config = dict(
    optimizer='muon_variant',
    decay_fraction=0.646,
    decay_shape='cos',
)
Each number is 500 + 50 x the weight over the matrix's rms, rounded and kept within 0 to 999. Layers, rows and columns count from 0. Numbers have three digits each.

# layer 5 MLP up, 512x128, rms 0.2, rows 392-446, columns 0-127
556538509509497553480583487488512491551390610439446495505476411544507457548523512536504506487485538499469586520467580503456533483533538487516458409484503495538501481570565566534367630514484488487391479449499533493529494493535430470498531450553550516486434484530541641531537528514501585552417421503508504451377558461518526481464443504477485507543415486499486460436493408458527516469404
455516450604553517584393547481538459492393426504470484449504509450475464554551553512453467552460452473495476472560520522517448523508530553615523507469531441504557607518462508562477562436492470568523414498461554474511435500469432475554609441419535472574567493535519446521473516450448459555495480373547482523456487420559470512576410454529562487559522618519515434514445386479519574445479
468461410461547539482422536513648534505525535409454518526396512509437560481524444605455532447471538560612421459498533498422494449492574511559399418454426483517484503409514446559529478492442572514396518464482566529400530500498450562462492492554545501443508543520483489599455525489458491468444459467537486582488579540498457464536551467487535499552547527458484544506447537537404525511385
453525564494489596467470531498576480508542497517523567517407543501509488502447442499528479481562496410467531468474450431532508535507449583491474485627519419407432453428448482470559455499551552525433403539510465490564510469483537546553481430483431438438502584574472534497466510492533486469536497560555478509470515493407421554495573546448578505489505548551536528503527440494548573551514
560484462471429442579595438571450492419518434511523434474403614522547620487586469490527526427611525470470458627530519514469486503540428479530552546465546444542512444556456502435534515433615502550509482560568475468557578511577434488551543497454520541438457554412406509433507539458490552510483505483536495488455418523496440550492542511483535494501525407518459542451545467546421450483497
493572543490468433546602551471399611533513543438500512375459555596483593533463438538505422537560483490562464530571492489450514508441534499537553525508488532501478550499491422499479498471607553502498521501482421442478490484498595486603529356514462540425541417449546598509496533480537511481540495583511340436491521505526525502497489547549466430470534446518436454491583535366562460465543
534504521549469443518487467546421470519490468516494493572432520562589312571497423520457473606451455571457411537477520509585553543551512454513465538432420500450535569456429564523561474451561524435640522551499494456551488497374476435469496405537523444514523554455477481489484532537428471450536477551522522505475471468446456475464497513476473541511479542574530599428489492542436532385553
461556499550559414531550528507480471466437419495513510443555508440465470552500535555569436528477560521523538536499508416503493500468485603566529471498440420481546446504578498525485483529514465545479479452549574526524514459440381545549530454539519441503462503529507520606472400481516399371480616479463469495441487561468509537477522486426522478441528565536532543492426425618476507472441
490612533504603467584537526416577473460483556397575512508430413534497501565442412481549562400550485515478504580499535448553497509554432456490479434474521483495466591498609492471474509431468472500500492448454475602522487414529520413489587490475490445443536497498503512586541592420535462459527494676549493544444488582554482545554480493454515462424495522499419494502438489416506481514514
402497506517499531464462473480456499458530486459543462565480527508526467505474567545457490498466592551529447587552393545516516564512421480426495416576378385456513407465626462531541533495473476456513498467516463426483474448557549539526501581487453472483518483516493536497551427505504555524506475557524544473536495475451465520388484434556544584585514505451512525550571539471484523519599
487527463464459504478524488613435508548473514525499422547532494504502537538527498454506471532437600473464413425465513588513520469477575526406545434497513531519458456595542620513426412481513571530478442421527491526506505576501408485555576428577471483507493504499511514449561456453433394514482516675505427507457422467433488460624417412584510432627547478402444571470541467514507535493464
499466526488570485468456555519513539455502499516527468462525481562509489547443516580575512506447533489443535529548539526438547508540442533450408548552501415516535433452520549490531481531479501456408506509469559517538417521522506511468535584483395559520499474582531510447530471543494490478476510539496465503484556526407440468480565505558477578545498531515494461513507451457512492453489
473431473507438505425472547557512493493481596504532529500426556563591531500530496486507438437516613472511421458518457425491508482467505562645485506546489501473539590474586563509548517433517540550578562556589450478478452511462461509508531454474499553438464483549491464392547428466423466433461517486506547450537398533574458509526444428500467521430406470561479488486484466516491614557508
530476524495441526578558464535437496510479504489433485481462505478509477463486565510570487568531443578470495532461463463495584494485559545549494480426466495542588521531498498463511538492533514478509449505511490446514482401459537471513506520423528533511450457498503491432540541514459530501425526570485585479593413408459541536450397438496467537475528484500530441433412566594526479598495
431501483472546532492504595472477558490522502566490447561536502421548523550470475470497454551507584449473494400507532526535513463490616467491429505528400441443446479490503559596475486491527545423469550512525521442586422586417535615583624575541515482504510536505465432501463492472452412430524607400548513520514538477587487481515461562558539479479471426541491479440495487457513505444524
586448419544510554546591527446557457519558477549365545511544433449583453457546510513531529471577598535556533513465487499553533578466446545550449491571604464510433541450504595475497565493524439493451474597526481442577469494444544488436515527423528432472477489444502512549455492483492452535530397488500573514481432453517461523576393504538554508410497530447490442435425552506552471487521
477548584537570448515474494528443400355425442518516492428493502463521451414522545550578411530590453433554468447540474495512526617608508473496439591456551547589497488527550420546477523482378498462466426573451542509480469515564440565491581432549463516556520457541520525581530466476557478504432468513573470510463521478499492474505476471521473487442481483510405455521555451516466460447474
509483525500534557465536421595496455468483518464416528483430595464388543415488547503611482551523489498475457487570487418513467496387562493494547500423476481466504559544488481491561628498516549555481543528563525517453499580441456486533486531552500515514547532502518468479483452364432411498510596473490532496442419419487535529458557535582548538539517431558486412542456338621478403476426
516480534623570519523535434486599546479467491510586473525527503491451472537571516555552501615480536543409520417534490492434554538466429552479385431497502567398553456511430438491522492554439540512411498535464547517487588472544464571484559401508476385438451498558498460519513443488433484560498482483532536472460546437447441478549473507537556582468486469410556502527506527546520481436558
560503509473546489539465520462435557464511512377556484559389516501572460499569494553489522529541428501554464504527568492482471515477447468428472520518468529488488492502534467398605544492500528453522452472508331433442440481449488539525520478516458547524483533438498556475437510504460523469512556498446516501461591476514524364532516398521488548498522452517490546511568555561454454527552
483464471386489465560462576488425599427418587539519514528498476449530460494525486366359444521463474527500555506538544559554507519518538457557466575497492543497568531463567533466543485452417440539474427578461490523439352564494441464454507478493435460511516509533458529559535537396560501468574382570448477497462506546391608498564443550515473532495684553525506510503474477559535504483479
481449511513459444509529541493440514519456430418493463510449427568508511549525509560495514495424511479442472493560438481479499541513486502489552488516516466539436556493541483626576521520565553510426514537611496420452537494472567526535547489506532496536492504548562444499474421377506526537610514493546535495497518473536483502444536429529462435555501493521445516463552458428519516603559
465585552499528499559601399405451409511520481578516511604526488478387512533410490455516527445492591460497532550466482496472511470514466523558477449482545484479509570525502495515556449486513490445481418470545559410465474533559469439444515528384473519521354476532507468607621567470471476545500431522544476599502518445480585541396526403479529471477484547540456471457520474439460528513575
455474456480417496558468457432545442436470480528505517462452526554482447487538491470485539501483516490491384515510478576506487519468577569513526492437472542507515534425415505500506518452469441529515437635583515458485414516544468483525634541526535441543538600460490473450459518583590530542511450532499497493515543538427506471529574561552545535513504533506445498450482547450534556512479
529479565414428437477371536517405592416548458431438520400465459490526624494547464524464513391539582416592514464474432523512516503546469552504495478483445535505476533575540442511580498549502465538422531465524526453461525443462408513497517352549552485487409576464490514566455528510498435524496538594477567442514497593466514535527387486510469454532555459406478492574510469536492584513490
501470427485505498470474517414453513494518522606550459572412513506537485580527485487462488554504512529441474454552450518582507489506478519449489467466496513543489495533542536495437386548596511506554536460603449491465507518460489504566521458511557480487420480481474563458498535489496582461457514606443573478436513465511563498483439469530541622575521570468460508506493477438509542554508
510542475419480520427514497412443513509453404510562471523469521503449503542561481551467547558465584478427547570547550457425437443508482582549479477490494489543433510530538542424508570546508452461484459570535594457473504572504431514438504557506531645427466488572513571517554388404526462492549539470455499499545459558543468409458464476568548521452607547472495445515518439507478416563469
515500461554508541468509491494453407484525511459495560489473578496485528564519516432533503620464594535474549463429523524513472517418489431459535543481524484520512518477495571613504468540425600460576556548400510458468504412509591455586602414567494518516591463541531519506492428425582551428451440474516567507537550536569474480496554455526484533453400491517540410440440477441483444530459
423582465569455526518454423396525464513526582433515489563404515497555569462503538488546494542611432476546480491418517478474486499525500515460434463488522603536467510531542460444581461480567486472549475542523398441597504423426524539438484433446447455479503501431534606546454437540528465505575516427580637541469529465521448381457477497514524541501547517520544471505499510546460502429433
530453449446552496485512493453451484448454439415504486486504580523591547553452618540454366536520547546480488535484554424537489588455528471526465500565490524532500449556545505509636497475567565505458463473547485468464429525566527570509497512592445428552467539468650506435427545493622516485593523510452422394540471493472470501489450516500550496539486445451518391486479568560432508476518
529454497437571522503493511510413496496513453429508455502533473543502529561457533585470427520578477557521448544535465493500491477519486484454509505509456407495500508459561514545529554500390535540549441489463423413495553496461626587443519505543479546498346501428539498515563496481538440626539455491472565406486608531573491528484431558484472502559574426467481515552499436429610604512482
526603509528525433558407490531441582542490550475499459536502451473568423425476578413528515525526523546424441426471458630450538449416497511434526434440513492494568428471498489544535392572551477466491456509449504524449479472401589500548509485491444500535577522473470521438486523456515558584495491526515541503482567439494564458593373486575490479462485493595520511460510493504509520531532
479492539464420618444484487511470509502477475537527534427447522481445578576447504512562517513574514439456528483533507530542421567462516498492579499529568404470436404533464482464477469530614471517509458537410583551533499426504468584536573439425629434527482393575532583562456410473484463536512574544462542427463499543597507485493404441475517494442469499536497488528416541510483413565460
414552496411523528490484463633499531576595493434498491456455426439427502588577502477522395476458514459471507504605503591495551513472570469579488556541486474452552553426417499574534592513450407512475515500531440574478499484555431495423471459528469411585525501590440529528495518451567519502561414516522479547446404429555463473465553486491499474473536589461517402516474541494608427519486
459614423516609453413355554492465491483465509554558486477507564500483612579486492505458462534523524548541508478525565436360480554458461473570505453514551421457443518513513521486439575556466516582548463450464418445503625472531519533575436505476525556497558420548505591504458556445539547506537570401452430321502467424459456468545448534599494573552522587457434421480557525460560481475518
436486508551491557479492489449484502481457492460479442559431515507470433547512479514568423409562451608459520459482505444478475515545474516509437416471495551408417458517368546522543508506504533544499621524416505545523563539399452489469481485466484420624505475458485565484489524576566586566449454468442507553493484434466585501443527466546575455547565571445516460569490499610504460480481
446541462505465556391607551498503473449503620538507439513519419520541406536455476531537534529429438537555551469484471556501410576479441535557427458484564459503527504430581519493466553508510526512419382457482420503585535424540593581402540472445535566522483465511474535563583572480456498463451581530507587513506479492550449492496469456532459574524486508581421571463452450456497462400462
552446425483497386499474510571536472401504499412504465413411457556447523485573524449596459502516533479477551493434588455460461572393496545445485551543548548439566491554471528475463612461476567574553510461493543509517492400502497502546497569503631455421577493549458465637362571446449483525539531475507440511578506536576432481546498549455541435421476521495495576620454496446477507517354
465439441502583530494472495432519510520567517372614511550543481571473509492492403493477576556479545503478500494427576527623575530528519469457490530525456557523547488452466535489434427599456426470561443567565382491596463517563471463516530538521481514473480474470477579490541517419464467448549384470500472520493525444539477499489461511482470470504620557484516478492493410462532516479551
490471540578416421522464496556536483568516530469495570465468475482368469557445517511462570520509572350508567433491523446537501540483625597566521455466489489423418536529442583519422535527437457469510454542520448480529525516490476561582534444559609446493469533521416483498491577454443519403434481465502442517518445496383518513541444437559580529432510542530578523490572506536503396551520
515517521474508491485364513557594464503578523580507388535474509407509529545475425486505521552576556569495536473528598536493643476450459493414451477460487517473520464536522429567545500369448470480372493441485471522554539444550527479487447535460560538409524518549449498490493568387494492489491490588474548548477422515479410500601572532501447468530540530515462382510485508516559563548543
541489474593407421436518465530561503469487473426438446524528464469467475502544572553521439560457485523480507468488652544475508482422505414518489442419474355484491450532517564477483441438536481588421504541511448533452529499588511531534542512437443475496553462532514498518534514479552469454535456467437431500556461512560535534510521451490566625398538447528534451497476521616535586562416
486439509433489418487638477484538518519489564448549458517570463526459443424511618497406492515551529503576452434454479504407379443582539480534532472487489443432516472430464509494497495437556549472476566510540470459499594494335435525432527496533483595450509524457458517559524513448417514482492533532464523533486501509435545542436491464473534480522507491492537457517526429556519566559518
491448528501476453481533473474514554433506464547426437467491574393425466541528526541477419549537501531520508423584504601579535513394520465513443444513485448489541442375597460449490496500492588514445546465542597334481504500488566502547526561458510496459414582511483498519542516522504554573392380434470514485552410495560536483487455535520610601507491493575507501567413427640525467420560
548491561482492507527499397490509575401570443519507429445463584460469478518499478582533531456486552413488481487549562453479484491442465471499499383544444516485507527508544428529566511545581579478413548462452538432460506546490483487596460529502490506506507500502485544501492446555487603636441513454505451460494459550521457515420529492518545496494490437469436459571528547437487579512509
566546493423511474516473417569519448517451499539515562550514572444444482488409551458459533518458503469537371523528595491521560539512599522524473496470457467433500539595476486533606606466513623573498495512425497539458561538436491428573517461471523446539494516443458492452540441488483401528582507487479463510467516535498400558569532405497483450536547429491475475401510528481533533539537
561458521514452487560492538462469493592460512545443570503512552497508533535448530584544517449537558474488524416484423480432438446429483505581524439533567552497434455490519549462477401471524491559451484559543472444525345519474496482614548497414477500477473601437553498578516452479415504476536437469457436411526484495538510489532480465540503578539559499437492519555565474453538560477507
518548424528474493595446472520570482547495509482500438544481485530540438484509545425483549494435463547471505581552517509472530461428536531591402511531549566487506509539610523486503458523550544509584448467570554447544501468538420499502457549480531481553489564401452560435518391538521475563577518524431521415490478476531466399564444425522488495477505537416541509492481404414564532494492
503523571454562408504502573506525402476443520502487510526520491482541471451514504467391473572485493516477523504516522514510507572432506509501445568443469484461554445422487522585477471534528454586439473495504547487458488500488473565530503445527508489578462595520624509555530550452528594411468470491543621504482521569535528506471478504447535445366459592541596447417491475511537517528493
476508463495501524515536512516572467483494524522501450503537464507431464455423450520561552481546467491535448501600555527623482573588421490621483513421439604543521426513455575491412443448439460510494519489411531548470520426610387537503522479483469454435462571541495577498538582444472518462500491498508492554452535529432529555520576389478420489531432490532568467652452555506431504441555
438488548530424546468475614502573583543480464510507523413484383479473550428424494587548429473447481488479486544455491516487568510474501541529445456436519571461452344573508433505440540416437586450423536499533517480568583554551435512534640489477525602479488414486526481548558491473513435599494445531445524514518560519418473526585412537492456468490548502522392477571464506526422544482491
464557447506441460526483525498453477509530486488468534453483505523535508506559460592568502483515468525517605517456441519518513553496556458459496525508469539497465463553582430460502492571545448584551469530526538412519630515497483446564465491517514514473528532469404458493458516416444488435494460486531527446506480485552518517500454473556538520479400427505551517426490526525449496514498
583464476425551430469512503448545457507482513476453419463473583467488538551534542502524504462574553545441496495484510466485500567500461512584483478513418506508588441527573497546597401425515525500423578522463494554420514572466469531502554529555485494476513495491532568550531510574470467532623448445489542419459451464492414541511477587455513519429564484558586469484496486434507499556407
483434391510484502518504469526491473488503544507487512601494543477594526436465483563544393425479556559442515506449582466519467486504488494560497486568494522605471410534506424510456469567472452479403466458524524454469503396468450459539494453430464514559454498428512532471561441498537469511525405601522434550582498526453494506509516524493489427369481529610475573447615490535541456571590
522595530506575390495504481504564477486471482476517557482484484466457480436524417510459533590452494448496471467487500447567518567460547464465558489554488561536491527514517509578551516398529512481560497538536478527495509665543581451457468519441449479401451457563479466556503482445501461550555575497505423443494569403483471431565448495543497497537583456449405508562523499513534421467495
# layer 5 MLP down (transposed), 512x128, rms 0.193, rows 392-445, columns 0-127
472419498438530485523534480525517553507478459467508488551483482429495488503366495454405460464543626585541501533529436489520473495569477519506648543508512443535458500425522445493534520530502487453535599483516474522513508556469417418472603511509525611481500456590532524421493523515513473453507512615470526547475567384403566464467562498460574436560497517552455489465524503436386490479540
501442563556474512441607487592483451467515399517472557616483519451554516510555553434473477498500457502494477511561500479454464534499546447395586507485415510495491491506485569483548524577497464577484517529522418466461479494437559496439482521555477578535478540508520379467623512529494463422445524562409502456524570593411526483513538418483434599508486332457489533431488509534457541602632
500526440491480472498550471454369453412434506561463488484376468477548483573487444500568435529509518511454556494526596498452554524502455510460555585419538402483492554466499508454566541485441576455606491558528442568518542554394469555530460526458490482532458413476526422453523467547528568491546507524501557553491447486567532448536502478505474512464559416453531567527582508444579505546549
583431520570488473482541426521507569492523430466520439517567493420484534510568587493529507434448416484510492509535500518445478472518444564599423508373480528487449437600543485477452412574521383465518539586507468454499464560564553510503547511514486502581519475435551560494482538529504463498483521434450536371495494563530546473565503429552519477487559517485534485489515547520378429427573
428510461445487531535427567483558434540510516508516450494436418441449514574556474515514432611596504502557504500523440513495554556445535447423471377483444567440587583528442461551504489506495554547449417561487460472495541567554365517499538532497520455536543516484436449479561531532552587529432499559451575469504564478436507486523533489454509511427520513518549514505476537384594472413493
567557522521493523564433430530456551521530578566538538474469402492574434562444499466545533538448522525492538469500565446416550519559475529414579515463555471478453399496537519525371441510440533499511491585514571578444493477465533488495474503449396549470559557431475608473528512526524446437596475545425437549481461428468505468454543523493545420492537519501457442549518469565394483432620
580484493396453465474541546486408499521490501547502439496540531493501428583488520472468460493543584503500526505543579434503487473441490442507464497471490504469577592488588499494509517476424500552536413443505437467518513536546513459423605571556473512491501473433539543536454410555462629483527504498402493488610536407542430571599425447480532476580580506523404422524449450463534521565484
507504480431466568505366449662538522503492464542560516496462510495564522462444427349403544491494514437523560525523411584520494473499568428482420384530450495471506528526462511479490527446404563501510487539465379456434579532576667468521506480488501559564581477509500583437592505489470612478533439560459544539502428471507462424513539532602482508548532443435542552551562510441424498413568
481424495557503406506502441636367472501503506485410442518516556530444542549485541509483456493460442439580424558535486510545484575457528523545585477555472461474513468557487545511479528504512559470401515481436499514400380395544577496468483465571498500508474443493519496468483429528501535472521464473437572525581451480457499484492434512508453570578602579491527525546589549561472510537522
489513585547454462508460560504548525527517576530469494455529480501413563496498504559542495510500525524555493494435584578414512530452537521493535484467499594461432493494511589541442472476427618513420431591568503548590486454494416467543443518512559520454428509540461467452451608581442557490504545537551444482517496476517496524486523451437473390460550437543465522415503489450507464419462
489530447449403476479529545493523478538416443574438500527539498529558539509443487390472491567541458434515581564615442456581473470541514467534558511469526400518506604623504496534520483482609500489496401477556542469438444495542425509460551422416486415519436550468486585553533469504548506438514479444387600539495519576520507407541510489494523488576541594542557488428447482524409465511430
426471506544449482548491438546474507452527529517432483524545527447486453495501491552465475500559478541543569520445515523546514505522486468525585532420462526519507603457529488571527461525401456549540538549563538418510485488496567476451475372462494456445473492517504587423503541620523471446538483514513469505489555456441535431536453501463479490468511524521491499545546444479551492493475
463544429470494469452512409475457540499468537478452519431531462525479533484503551571530578483496535475398489485470578446446531477531461511482613491500511540535524476531577439459499494450566458458356391465495508411577572506583496475520509601576544569492524544472617442456564469528465540481523507481549415474616463486518584507577509434509500516474523506379560508520376481465559428485498
443477454481556466495422568533522519507565462451490516484479439456499456604512483394470552447485547420516488523526501530503526461522445388558483537567496454450469510526469532455484513507551520491570523558526528567510515540505455576501489546499508498574529560518522518556512533442552457393415431505526403529486509568489424460496548510506484464481512492496490494562541429506523543447495
515491507512528443492557539417545651464565499489547494552513396473506509568398403455474460485475555482478630544455445481444409462613503486469519510514458530559480540519588522462483499522507492526520541485472515537548476491584517433504542474477442498489570593524480525538415458476421495526504511394544539540475446458513637489521496540538504457411453527379491505472528648541501382388445
515419468565547492479521495500540572422493487517539425558378449553466479550464448449578518602458497502474618602554605499515439497563488395539503602443464582498455550523463406541445583495495442504497493428457449568445521390553456553560513527502551513569446490527450496524562493490526573523384442544454472576476547522527496499531613466418465471509447456474477522515475484465453544434467
609566486571455485465460429491440497487600507536375546493490561547361469501438375510546492470503499521482560566504497485507428444498507508444422424564541477487587542487515460440490508550535511515535535587460532423534481432603506429473456555558499479497530508499495440530401508554450496547423531544457519475515590447504520523542502532482502400489526533493494495532533560435506604522448
472493595523444613504520549550522491368437434603523566594529528527550425406532508570421519485466422500491513511432535391589552500522478569529512543605494501438548526457540507483368477549486435502551506490483602596498499487484487458496466424463551473666566429486510540409477482566454530553429559525440492462520499552498444422452434512481601602459439461495443495508484541432513494453487
500441431421495485518539578505421494476500446517438563548441509503508519484583534566513618489537421523606505580531385423445457480447494484449522547577387435504535521491499494452522467450491544444573489455503494456476487466508457436409488629545474470449618478478505523445527574509551412491531440580548535583591437555525482515557542532474542465538419500559489476505489467524531544488441
431484527482532490456488559604580561503528492580457547476475526515398522502507476458529492485538464438507513469582433545505562431445502521495506515461494369444491509542405487507435510415546465558502498465506525573535533553515464453512528598455485483558491451520497494506539511519495515455547484550563466514402393522434488565491544542450510540508471526510492490477472617430495475456539
469564470420594492439517501475534536520550508554495520556568533483556573590545448537459464530521437439489456540509467480487452424577602454558573511474487424451489524514502515493542418444526448520476510523406378561474487541503503505497471669488500493464434550442489534426469413423499418488492571406397514521492526527504495568515556427573453497584478451578484543433522433498487547472538
450526407489473571461561545412633487518496553566517577484559500493522476418483493438506507631557468501524535492438441571465448453480500454547472525504458463473521511481470506418484515472462542576459519504422562525585494451515558495530535477482463538528591443474406531511518533550449478477447558596485517497546535450432487508607477563390535492522491443446526398493504492531534460424506
477524551570551421481502475460431568478508536418511522380498534484575487533603482543460496531556510561478482440476419485511459566548481426468590514525423410473581406494585578543469500429558543475546560517487423511545464428469493537528544535536450512494518512426501499560463531448450491501441524491472432465505498557638398547521475521555469515513568447478475515584475525525516425467504
464493503528514574422514514479500471515486493463533561435524521390483625531457497557475568464543511491535572470500501476499508550544550431544414450552523484544499541478471514528463541498518470489515541446483474573580567502541587544494449480454446449490458457529479529497498474481476415519575470543450491545517502458473448565484507502486457463506486518516557549516562477413451467389547
459540459542503509569573465587575470565585495547449471553545529494419478498470492552474525462554447514447455442522515466446497446450558506489555492495526492534500493478525572516491441494449528475598386432527545335552487480533456531515507551553530460486538520549443452444508552523440511490504453475566517540553394523567478476406486492499521595422473472584530565403543495289592429584500
502485550550479489520502531535594528489524512459469564451486485528512479531501506565572546459494462471524530558504510467452465470521529473490504518539487567503503460479506488469497607421451448529517390524478542475510438470506505506448432478509406511515554528521552424564423510540501493537544420435508488632450561498513422470497540541495498395511445518572538448483541530556435497493492
469420501531482428456553641555514533461461554543566494444453530493585594432558487531363483455423452545500468476558533520499481447555451530467369543401506523532596510432414579538518595507647491457484447342425471457546450505514547441444476544592462524413606517486516528512500516600472479479516505480492527462533584485609452521416449444457450490481506545495561473490577503509535498479481
398455483438546540463447562523492481562499534500473574502541623484563471520534487443369451477508476426521480519434463409462400481490516476513477545555571521429542562494432495471482485555639482554535489437565485463564439569519471499482399542509491568589520502550513460528506473436449446510429486605470622550434532540425570526577471538445528440567570536516443568479489449545391536502409
548426502592465527517527496451529588584427525461560523596503565443462582487461464470453439551471527583521441561537509528520550536412450456574496487554587594382539547435526532380407481459399495571493422498413515503513609484424507535517535555531389498478495505406532489525553535523504480432396590396605457529452503555505463406441481562512495549569580427530481507530510482439455533404497
374453537430422595449401548514464507524403478567563521574551482588549444451521472480578482422429491536489530530528537449525610519468551562542534550518472514549462551478473420476551542512510486543541437407427515501487488518454383512465425516472563611460514540484510471551488442533446513445425493495510504539481488430525527447578462491474532384489525466464507547589440481602545528506458
501532538568564440433498440438522509486491532484544550438412541543492516484573551567520549451437448489514554426452508483506461466571529549486447505514558551542444486561467472455510415523566476490448571561557507578501503580450445420548452537542532495462542459574423511525444517481431579502482497488404501600494405439452543483482476560496518520406522505540554496452514538518523422478457
520499437404455458427534491389515480446506566451580560518477527433468427546485580533489510417594546392482459382600511468454549534439472517510525536525465454587450545576460533434487564469363462477520582489534450602495546532478422465492523513605535558498608483538551421534499381420537513559564489499522544494482508542531513482549555483522596436548468461470504524430456485490534550406494
534501578532480490566572476577495519430582495531507498480512493482508436482469436499508483414542458541524452409442492447535524437510473480434515508528440580513528533479510436506495494476468412446561565474501588443520525583414499474522518570504448465544476549403598490384454538509539637567528494528484497512503508575480524463540541530482452497523536513448426478436532495399518575464486
563493521437459521507599516504519443531531533499513535421476482415499401510399564426452478576447463549514532426605469532485463568531518544480537565467526417408513474477569540411447537360517525456567438520499438575507552536491415586527628588543557562474514402482476475390537458508451523449510592418496503522498580455419480488481479490514515581508556535516550527512519503494495358500572
583492463498422486562537420651579466575509540541542495514527529641460555480472518592490481550431432526443392422501569411418459423500497570568555414415511557623419542524453447508458474458619583525552547504478538453535567389418547520457557558476479496482560523520508460587502621466515413428501531410595458390571463516450556460546507448520420531470471505453442425523498457501462527484451
452488473454603526456506526463467538478561534412450428471468456401523517374508532498530500434442525534448515608527526472548557463544463490570489584434562482586487574537411473469457513544553515503485451614486537515522469478526512465511542483516433459437483476569510420528505518501451465531626481491466507552465632534553500550405510565471463553519445544584436466529489467441445481484477
452457482420504489578546443531492479554504490437453498569560475453460455481550552444534501451510548462502472463573581538533500527516543454464454589470529523484573519519421542425514535492566483561487487503435417513457424569496525509421537467610461615555541444581375554465586490533502521456497413481558490519517477373528424437518504477498487570462487516514465529490491567463580445533513
484518512535409583466489525457535522487491464487484529529523489500525447604510396519530418467551500545597562465545452482458460483547455486561522418499480415388459445513544509510526454495424448461472519483524610434415491532527525526504486452555412458505496585558636405467553486594477554500528433486596576417457525365516554596505475474568405440508468493440549512537463459476499548562612
514527545494539464523475471557448456497416487567459479545449538460564513423600502487560534513495449539527540527544488354455454471482546524468523474540523574492558565492550464499569525496537549397461573556509515505480469440526477595481481567580495412510467519459477413505436499565476444435499526479479521459538478592437521526461501457472535495418438540522464481507541512494527518548391
473352500426566544502471519500506535381445568404531437504515517509513500442606472538509444512549545540528496476428562462468466525518516522562460508502486491577444565483403461454492573481456438528495536489498641513509556522414549476423549381529457456531538468491568526420485410531605534410430599580541486514489452566600527551426467624520477516381512393500479628572466521466536566450444
476482471461539538528520462478433438445460553490449509519534485477462476495459533454531471491559484517448405521541473511488415477506555548469582510431526525496535453530589455539512618536417531502508512558525440517514513454546465542525433458449494537538553480405489477528553553500478402355602529515519496490523575429573513586416496486515443524512425522584639492422526486536465491536477
546525595548542532576659447515517490498608492469423412524509477478555508381470454479503573521504475578602439461528550490509476638522462446568573422423493462481529471602558517549582515466469545517474368494484609426587511492574502402459432540505489480502519502509435459488514424463480420635479427528549430450555430505527570413444559523553429510453524554477465424557514465446465467499442
527577536491572445467398412485542520513481448564490525502474501496640574472462471534483447480444498463461590581441498560491491506505484564537476555529513581571490473501406505582548589465516505505577506442479437507485506447548544511484528493452432475536537524491426485454453514537461487553563460464510469473481483583573470529454468489559397477452434466510484506468486572548521538411503
498514538563558435501508495522500507494462463512532542542504544555418547462430465486515593499504378456604513506513525446560505497701524473554547465457408455601475511515491475517516562478431481509478521410470395538438492553521497458508430537578604535474543596475573557517475414521465467510470470390553515471462467553406512460555508477547510496563413483461523422533397472531475426585503
519493474552477558518545569461431443507441488500382519504493500440484479446513493627522526552601410535530495502427471520515497559545465534520444490390544461401524547505469524485480564451485426516509462564497485544548491497536491500471515439521514504495507503476537443488487568440505478563520515522500508589516508418451491517599507441440476557586502510599534510457468481478501463490442
470556520462476464532635510433469453476474504531457524499554481603436479499599594515581579516565409543516404508564486496496549533452431512459484472502492495540507477509502524546557518535436441479531429509497565460449432452616508564460489544546571462450423476554486546480515370510521522507474506437511553492497497385462553472489434577448458526496438558592548471503430536536516533469474
468482452486511545457437525494467540516544498474519474444475444513533501433485428567471532466580513521534455505502451510494550523471431530443512516521500543492549475514469472553544582462526519447488497473483488586462590509599537562424432537615536463530459547511459500444467510520566517488498519542584571538536510523460443444509514566424488471447458442559442493442454544406564475418517
540479572486504518491493502424512520528523509415503523604481416540500526514547617475473495449559406451478532460479469454512487479485492483502582493438492528515465532380435452511501492505446504484572536480508586519525535447371521556476494438536492495544527470529486443531442467453547496517456512497582533515556534541405541570582563496500451481523443476460495523477503370591463561571517
511584403521466550436478514407398588434551518576534477500523530562496479586471577428572433493644503407513433461463479500423486432451461429591519477473498559403510548448617408540500440461516532515435496578501479507439434484527495533598607477510474479525550516420463563424504495546475529550510441477415388493457443454517505513521510458556451581630492483460478609528497581506499487542544
622413496526553535529419468516376460438512425489445522509411531503478537544523512481432443539526537526466503469454460494415551518584546482529510476549489434466502577498509468445600429542596489515402554443575498425509505496441526579458488506440485554586575500553507384452440508518558448544526510411540516525488489448577486531521392568502495451502537546459554480497527505468599496501519
619453508590625555582504488520406387473495538549501488489490547497496546349507505550582495470503432479527503554477523446417537527493571495559366434510525488616467490490461423517497513529441496490448475475424467555539503543548516501505431636416495422485499479512557461533442518420502582563485421494522565465594576583454439523500497520487522510438486517518483445520490458523511590477409
481479573473479546450519541477454552469508570533483554554528441466433451507436592431449413558459493492459481495461592410540521447508502559531523564461527373508469531432422588459540462503496464514533584484502464557486411507583461529475555481523500526520510514532536485468578444489488501508505494477433419578522575449437514497450438537433544491554594617583480506574487546396470495434537
411495495513531548521516433477546476507487533512449517492485487560525388414502395527463461599440527473504610535530492502605445436506520442442590551491448491517478460445510450514505544554456520532574418534518531495511493429483569370468485466445514501482539504507475496508497519583488531559542489476493508486504500517547591390526530532508457565448464574493474483414590515468541554477544
449489490612442544487456533556532601626450499585485528554461523393486480440524445547555501528571496627526426473500602441594404472447556544398533454500526489434489519477566460445454512528516515586557468416536550493536483554524535480527598558589465500449488440484461538488541493502432487487579509490541520352504464450422499486543536442534440550538499494397468441482463491416535523443504